Weights of a small GPT-style language model, trained from scratch on English Wikipedia: tied embeddings.
Each number is 128 + 32 x the weight over its row's rms, rounded and kept within 0 to 255. Layers, rows and columns count from 0. Numbers have three digits each. The size before them is the row's rms in percent of the matrix's.

# up: layer 4 MLP up, 384x192, rms 0.128, rows 347-383, columns 0-63
# down: layer 4 MLP down (transposed), 384x192, rms 0.176, rows 347-383, columns 0-63
# gate: layer 4 MLP gate, 384x192, rms 0.126, rows 348-383, columns 0-63
up347 092:096127104116105171119137090150159120104109126137098200111126144067159170135174106122067136090105142101145093126150153163145165127138069198151159122097167174097124187078115109101116127085187168
down347 091:103110195113165116124085094146133101123097079060135133092154067181094106123131143132129139117137109107091106118150145115123097144156121101113129174129158169135137176154138107173126093249135070
gate348 094:068169126188177110116180104119193138155151139117114110066157135184193126132138109127109164173151092101125142138195106162101145164143074154127162146133118119120116079120115113135185121153201095
up348 089:076129156140161135144119079132209089096175136114105089125117126160150138144150144151106172150162129076136110113113182139106101139143113149129171174136108183162179062144120103097156155131222100
down348 097:168082147194105117112120092075091090186122192116123163127175146179105181123087145137114110109101163138143123173083101169172119109138118193134099108192153145211180133153108131135069104043114123
gate349 092:149140132132104208145134142149162155195118170107133161173143128118170134098099140185111097167136164160117122160123127153150144193161112133108099096168119109137105192129085116101136145208151114
up349 092:145104160152104092139106168138121136126144100132079055120194155148149122108143150123180120114189121123158162127113090129123146139120116124126182159119107179163128193145052155079113103082068165
down349 100:136104132108120106120126148144094160162153099072117094172163127071128130154139168156186185145138074119098123128159163161150146187110090151099146068114159115139141169169142095141129108174077086
gate350 097:116099102123140073073184108112057146178151091144172148165143126077184120098122115122171155175108121163133122066111149154093133155096109164110129063096103101105133105115163134124142152116126130
up350 098:176121066148174143160114158155160152079097144142105091171154132146096173171076099108128126115121126147125126118160067150134121105157160125097163124190126196133122156080074086147105175098146134
down350 097:072155109122089169175179139114105176140148128095135118114151139190142147124120150118127152174108113112099128133116130165168092134153172137106121070095127109167148086100116115067166149113075135
gate351 099:143172135153130169138114099166079109108150088129094074116165084213171117112081104148149100062126170108179139119158127122121158112111103153132191120140161120134146153128143135092135113157183123
up351 102:187122123098112168131160134162146090097130099153134128116174166138140127129129127175095194138127102162174149100089095106132117110103126123146146171062118181048119081163140097114162158167111130
down351 101:133145129099122114137123131128134192157098173082147144182141117150098061102163121114129097107135164118110085120235143112061122200101147156107113084180162114138111128183123158141119122162234146
gate352 102:146197109121108138108105174112127117041153138146150129118107112150113126074138167103161160140039100097073091102102174128152105152097092107100145140125114076147132120139137109124101119200139099
up352 100:119156135126137107107115086160139143011161155101119081174179140144146166079128175155162100211143101143075140054088112168186092100152108097126206126106128154181085117199180105090102105185124111
down352 101:112098120118166124133127113143143103092124078148095170081130145105124101110197124138127162127116154186150186143110179187212122184184109121140143119166165135120157156167099160094119129078121141
gate353 101:124099067122151077108166090129075151186099090097174111093115150082170079160088116100133112142170110081112086114127125130094076168114081097091092113116157145141153133161187086144097192187145116
up353 107:161114127152054163118130097115143082126114073183086136155136141159104112153133167123080205131147121179141145133144171129141127080160090144085130170126131120136121116078126101137142099100110142
down353 106:112120164136090175175131173155123198139112100164114101125142093118160125095161118128190128149144146143173132124158141147060116147115089200117174136173120121113065112092092173097149139144128144
gate354 095:139139097114114157123130143087142175148136159108160117076143145129126091088085156145156154178134111112043167136148114113126141113129046137081124134156165165089104151122056139114122123117128113
up354 098:158125142164119132143120148130108059142125113107134115163159134137118133103097154140163102154115134144094094107118160135080116098154184147089149156127056126114084149069062133124082126053144108
down354 104:138118090140148134132093186159159074104170163127118120071129139084157124112193125164091118106095091117114144126153186120121100143132177158136114108177147133140145110172106159104099119168139167
gate355 098:127126096136108182061108125153076123130128072152151194103141114089131157151098106120194085197146155148157146160188147123085116119092162159123144153179125091143108142120138158123131196131121110
up355 097:136089091164074130112184064137132087129123080181107079136149139108154117094092139126179079176099084123133108158180141127128085111125143072099160139150098144166132143146134116135099143181125065
down355 097:118112121056146075072163082166113090090163122124103145107146144136122133120179190096153145115134165100163124149128134147100109154161144138134121092057155137149121150151186148090101131096083151
gate356 099:084114079099164142183154146096140147103077128112108091113193171178138141156102146152120212085128147144090094106142152114101142129125133086127153098134092138109068083079142165117127128167150150
up356 099:145179188137080073159138079126128124100205151110120144156108150155115059093134126068112071131163125117147127153171091168129138081109125111110154155132131163178125166126127146107147112105132122
down356 097:139107143149153166112131123123087132106168134107166137128131096122129069075163133075136179114153074085140093134157145156132146154095069066082079112162152054180136115139161178117061069194108142
gate357 102:126051097142134150125173077142117187155139111164191110102166106146146124140137184129075112186170150080127121142082157111100134116184169137149149098112101127110093165115169125136157145113105100
up357 100:137122120157134161176154140157158150150130099142162113107115070106170107102141160112099141080100143191169138121229112139169124078134113088118121139132096124187151063127110157141166136114099159
down357 101:182199118131117159120106143134126118109120130126108072177126109081126133065077087138129101191090117129162120107145133178100135151119150100199093122170168094148128156106119208150138194111165140
gate358 096:121141135157067155168156139125108094218143141144121143111166081140115126076105184079107151187052121112111091134136120096160096140104111106153155075174119120103129123130131199093132134162132098
up358 107:086130087153095123115135171147145131175147126101140147116162104115118186150138121183059151128144154126141121102144082189100104106052106126120088134083130120074106120163204142131133115129100154
down358 109:115138038154130154102099102154117119190107140129136122087120079142196136136124134131122112162045136083133101092161129117115136118101107161121074130107164067096167163114129142174136127034091125
gate359 098:158157169140124089156183137142143132126133120211109135108166092149107158143108126179054126143129184083162073131098076138163134140202184099121125128082087152083078109150176104122149126087174109
up359 096:146064146141058187140167132157151172107211130105112120096115127135155105107128106098146027150077153118142125153183154170149144133165145135072124106150134097114117159107170125112090077104075106
down359 101:118110160180160152118119106129120081093145141172155119148112128160112153170086150084175168105098073093118135126069182093096161122155091079087106122104059163138097143179092111080160092141168108
gate360 100:082193121111158129144194125079168121093155115126136162163102121119123133120117119092128146121068141142119138147048113166158145142146125188092139137120163058115171115157132170161104103165124156
up360 099:139108092132131111133145128140112161124128090229114172119162104155145080145168130159106134083136142132089168197132152135093082131180168117181096198099068124145142039042154144132124159097133101
down360 102:076137100176076160122171112123105156124110084159130161134132153140144117117166106111112116108117073140124087146179141170126099101135139130128072095089117145144142135111107154074109131138125160
gate361 100:148078136172129146139151132101138150126138048106118100092121097137153122140159145059095146098131096112081125169121090140140189091168150137164146120161122165118161135151181137129115063117143185
up361 100:151153153130118130071112112197169125137127162145169147183133145151090119158148088106106129110134157200137119150139146151113148107150097082112116168102128121126098072155102184138109156107130136
down361 094:079155115082177163121126165155156145093024107119054079174131096176170081185112157166147152066150132157165090176061149125135191100055097164142112137169166109133119127116184089163114152165130170
gate362 095:116100118199159146129094124098138154168074128096087137122147109139158121133131156206130100107119182124181086120165090086129126110109135124104066133143175141083142098130133112127171164169082140
up362 099:169082112134135102163149074146121125119065135147142102107162156189173194085156087185116155140138143059131162085047163142144073162104078101128162141127135133118182123189150140093110073150200134
down362 093:170145101108116140140148183069136099098140116145153100115136087137106113159142098089123144142141151157079100134145088230128100109168144106133148092132139138135114139128146188108107140142129140
gate363 097:099139083152129178154155154108105097166113120069210126115154171118144157152119159155116153095114131121085121127178132085109129119156161102168169132129082106194085113123215128088163133128151100
up363 101:130116122125075107163150148095106092163163123100192152117106146111189116137146122127046089138132132126178170106116115084076087148223136124093112174116164163068138089122133099096123133132160137
down363 102:144106135103130174095125139131123105092162179187110174177175143165129118140123158146161147173105166127135137158143120165104134116085089141146111123071179109069133142100136112183138059080117180
gate364 096:115155116133133177195079154069098089085088159128099145132134077111115079099179107130122081124124227131168114136152154109075116174147077111154149092130175103093113129174137077122123111122112124
up364 103:133147169141168120163138161146166078131076046115120154117113156140152105141128149080180078132138141202144122111153158103144123171154102157059145122140141124103127097185127121111103093104072121
down364 097:164069149091134112169200155077077164136153084165095142154092094056151154148125158134134102140141133047095129127153093147162093186152197175123130196157171153168134123130129129137137159152195109
gate365 107:120129153098110131153128142112124138130123131126125137090138124112127162146091150104112103104125105100144098088127102091093175154120122191108112087162200137088132140142140062150176134102139180
up365 109:065166102121108114127097136150083140126185115117150145179103146104159169073092084139132158107123101114149097193112142086103102139092101149147144155125119128113148115133149165116117116142141178
down365 103:165083159145075097138109142075097156139137124169082106171145129175131101180153128196089076117124133092135161071118118111104122133076119117125122182118090091153173104084155086102068076114137151
gate366 101:158159079090095075173121148195092155155111155146175165129144084125138111113160153160107108190114135138099110079174146102142090131138106114066124073100139076132133048123137107085126064110152121
up366 105:095121092145140146124131090165143143141150119170084118128119228136163129189143123110123149131169143143110148150117079155077118101116150113154102134085136154164134141127134187170090246167063146
down366 103:146058120093186071161173108124135129119134069145169121119129077109170192153131145102182122153196129095090101155166116114108115113123174105097088129134109161113115119083149118087169077159066135
gate367 100:098080111122093133110094156120180157108114133149210160145150084190141112163194167077124122100160073087140200147117131145234086071124074119179190133138185105142153143134140113087114128114141108
up367 099:162226101133163147089152098124169135207142152125167152137106101192150098132119136130099133140113157139180129152140161129110137142087111107110046129157125089157137157103156123105187104117102137
down367 101:089146207125126097134119213145103157112134124123122143083147115149053071145157065146114073116118170122079130144162161147094122075136134053189159165168087142176113148150115094145152129181158139
gate368 101:120126102111137176211113128099122188168166100149118072085099092148162165099153158098157156063127105132125190106159171118127100119056135142086077108130139195119123106094095151158131117144117159
up368 099:133068162161127081120156080104136134172105085071167146126142127132093118083127130146167155134122103158122110225131122115147136144155117110150153063102136082162123166158094139084098087159132083
down368 098:115056151069130135114138066123170116109166074165140100111172142096116140173122117111057097113113095109152168158091201110129109071064100137155082097127117089113093096163138072129144106092197135
gate369 099:116126156124140170134156097066162148061195081090117186185118076109118237108108103153178140161115127104127117105129172093173152171097134119147109131158118082173141156152122125118159160143093144
up369 101:146172079178110144106159150078129125127162152119148090125133098113117117102185133122146155174109147111049052142146148069147133135151105146140128098091158144095121106136113129085117140182095185
down369 105:143178124121191166160116121098138116130109099158141149086130168168158138163127150121144156137143134123114168102139146142099151121094109083142112098130103089141140154087108151160145079124136117
gate370 093:207102102185096108183135154196183118164158102111131141090114127135124141124178120124188094109122117109154089103155132115144093136148132200150127086179142125062143147158153125062120100142145176
up370 098:170142176105180149128089161091126121088038137113136089159147108163182106137154123144117147134107127167130142161134114159143130070086191174125129185121125129111192118158174153125094118110139131
down370 096:102144147120122182150113147124169136162121125136154128125141103151039126135131128118197033087185127137123112163120202159115136149224127118132145091135169148181164139128128140072128163104073160
gate371 100:058139209125121131130146107127107140148101141143122151146137164074092152036081116112072109107101142164135112105173140161123151156151112173131130102076103136111105145124107135121139163177185208
up371 104:132169108128104133112118148120132138183182141090059091112112176099119106164135117127128136156091138176072132110118140132098111144103078167175123165143090112182074100121099168072114113114128165
down371 098:107129116132172150105150124129180120171053115097110106130159067142106083143073216137096142130103112140113127065165130188102102104122157163112130143144089159112122081118139102100078123082079084
gate372 108:136152154107091112127156170055094106103154177117134152130161140116138075066170124094189132142090111185147153102140165100105171101101087179118199097114093146109085166162104058161132128147197083
up372 106:102149112109144145170060109142141167079117180153169131139127149097137141082121149090119121144080089139060126159151124155046083137127152167100155145093072136143125138135134086139097086191074112
down372 102:096144211121143137147171132120097134147123154146122184117109081146155081102149145086133112092174158085103147077113100099100124154109121102169114138121137071176124157083094106101141164156105141
gate373 099:116153111122167125149193153110167107131117131114121031134064200154191144141160095160124113117168055166139099120117092142082079104091114164131108130096142126138097086121134151084191101145123117
up373 101:130114148139102066036044111150135102132092128091149192133140129070126146157119157142094168123070125133103167136154168114160144097174123094124128145140112125076148147108126109150162101155146197
down373 101:102144105148129124113149110075109120148111091135113146094148167103168128106104107123143141095149136142151139144090111177090128162041136121086112153120078093108142083182152125151139126052130088
gate374 108:161134139168143178073133172177077123132074132121162113122168209129051128155121196157116088184142112103108073112168141166117060110111144112120164119102139122172099151079153116120110065159142160
up374 104:087083138163143138127126211116133126102125089099190167117122156136058113079110215181121090146168105156191161088135102134139147117100160134127115138112171181094094148100151113105134177191140136
down374 107:112143142149170181129106157139099141082088121098176170196195190118068104135156160137137107149101170084176139149126170146130085174107130109121091119151085111091089125190104119199140123180115106
gate375 096:089146100085087064121155144129108174080203133064137103123138111114125149177097138138095102164171123152172125092114139131143070143190120230151150146134095204170131130080107093134102126113110060
up375 101:159138152159122126127132162109121128192098125144105141101118128072109150185161092076108115153165178128166153158146106072112109171151151146139093102166112086119102131062106059128145179104145087
down375 097:139183144146145135096128126148151075141137080113153118133148151071175147038110181132122146127117120226138071110106120111126174127083086132110132136173112105086068125157177177130114123134085150
gate376 097:128078084176152145170145130113151144193071114080104105144120132136144127185114143163139091135062135139109141153129137175164095169148151176032141156049158100104120121111097173167137161125132098
up376 098:108101129116183114111135166103147167189078173099166021128101125102123123165128134130133099097027118103117131096122133156093119163114161143079089116147135126131142142102139206124117183118110129
down376 099:112185150103126127099135150119120121155185092160108134096042136118157134064122117142174115120181048100068102086087164099091101128134120113182102113138163135126165139146123127125119174039134124
gate377 100:108080142111150178161104097118131114128152115060176108121064053071104120143174165137111127132126130177152122154177121094123143128157092134128212116123163152121102156126126134135120119128156109
up377 094:149192109175157116129111113182090078107056144125092141114119145202132159182066138150107102125151173112142090128078074149101080122141131132144107125056161085149173109128104071145123111107106115
down377 095:113130062155129116094185104126099060088188131114138122181088088211159146106122157121177157117165092152155135098120120130139124137129112114175119132110155133125058170138161081104088090082130145
gate378 100:069085189128115140150144080139114133142112105089141161089108096089119064137123147151067091094125192167166158120154100108124052135182176087174150150101131136116113144094152128135096118122135123
up378 099:094162121111150064092123084156147078079116129150131100132137167127121072167120153072133104107152108182070118096187145146134073137133092105163076122030164181125202085116124168164132109097129111
down378 096:097093185138102154147204095117144149153084142167059107121147150138088153095141169107112134174127116123139138131066167174062095115210108129146190139144177201145126161150147110063145161131097111
gate379 103:171159157183138149135083204177135114129142112118159096168156099125108122176084133117124140148133071179144134125130193140142075095138144087082134154117072119146121142118115072097165184067158173
up379 100:172154126152092148129136166072072161105171107070148151121105092083112098137125145097145125114181153134113127087182122108140121109143117098114116124121115094125158155104041144167150085081137164
down379 097:133161130127140093161147084144164139190099126147105128093098103071110134143136085101153125161097128084136100127067210126145167081122127182123106106097142155145134101156104120090070148177096068
gate380 105:151085061130114169108152164150172136086125143157149131123137125086170128175184115127139146109089159154175154088185085111144126151151139087094107051134143172124135111082196155131199093190107165
up380 108:148146098134120107098165146192122156116116170142188122115117103136211092077121065110145108129097150126116054099131127067145187114123170115107098135168118132146120131142166113097124191109071172
down380 104:122062111125128159130077142117160127139101121132068105078136117082112127121150100092124151132190116169060175124134125169088144179108128167138158114138155158114164102060158130152120109091120152
gate381 094:097173127158109144101107095123062131121172159075147162143141150170148159104164170083126082138133125063139104172113144158096123095157183088178138153159097160073057132163147125109161158143169145
up381 096:123130126115098109151112153115154088125102119136080158143115075078145105109123103155109125128141127104133111115125121152146151140136115136133169062224110088149096134088122140080201012144087139
down381 097:167138199131185131115129171112103073134102093135153087066121044055082161074103084154103140136122111095092121110162073127121117118096110111117153092088124103225113113147136097075123079118145166
gate382 102:176149108125149190143180125137126120077161155129130110114182109075150130180129136119175072131014156081150103128091120077180142125156121114124115114204142120111124093138130173112109211107120100
up382 100:148151113111176076122149154110121103127130106127121106171182115148102126107108075129114102101177064092085098138096173183109161133092100171100108107110103157134103119088109121138049066130155141
down382 102:086142138112107136111114125119136069099117098106098120102114108151102094110127116140130131160130130156161079119198111128110135113135156145143193081143150117161102122063155158115166045184080149
gate383 096:089129093135137084185080109120138093132185118129173116115163117130116110141119108073118149132115169118097159114141123159096133173106166116110188085139089082143133152088099162078120127177130147
up383 102:134084113132168159115156104130200134142116134154163148044074112128144151161060093067174178085149179136116120093100100134120134101118117177071119148096102097125117120128112114106172089150103136
down383 100:162148123117123093091126118107109139157144103096078134142124110160131176129101092150170130123132113149117151161122074064138146186157140157180180126081146147179147128135150232154125189103103092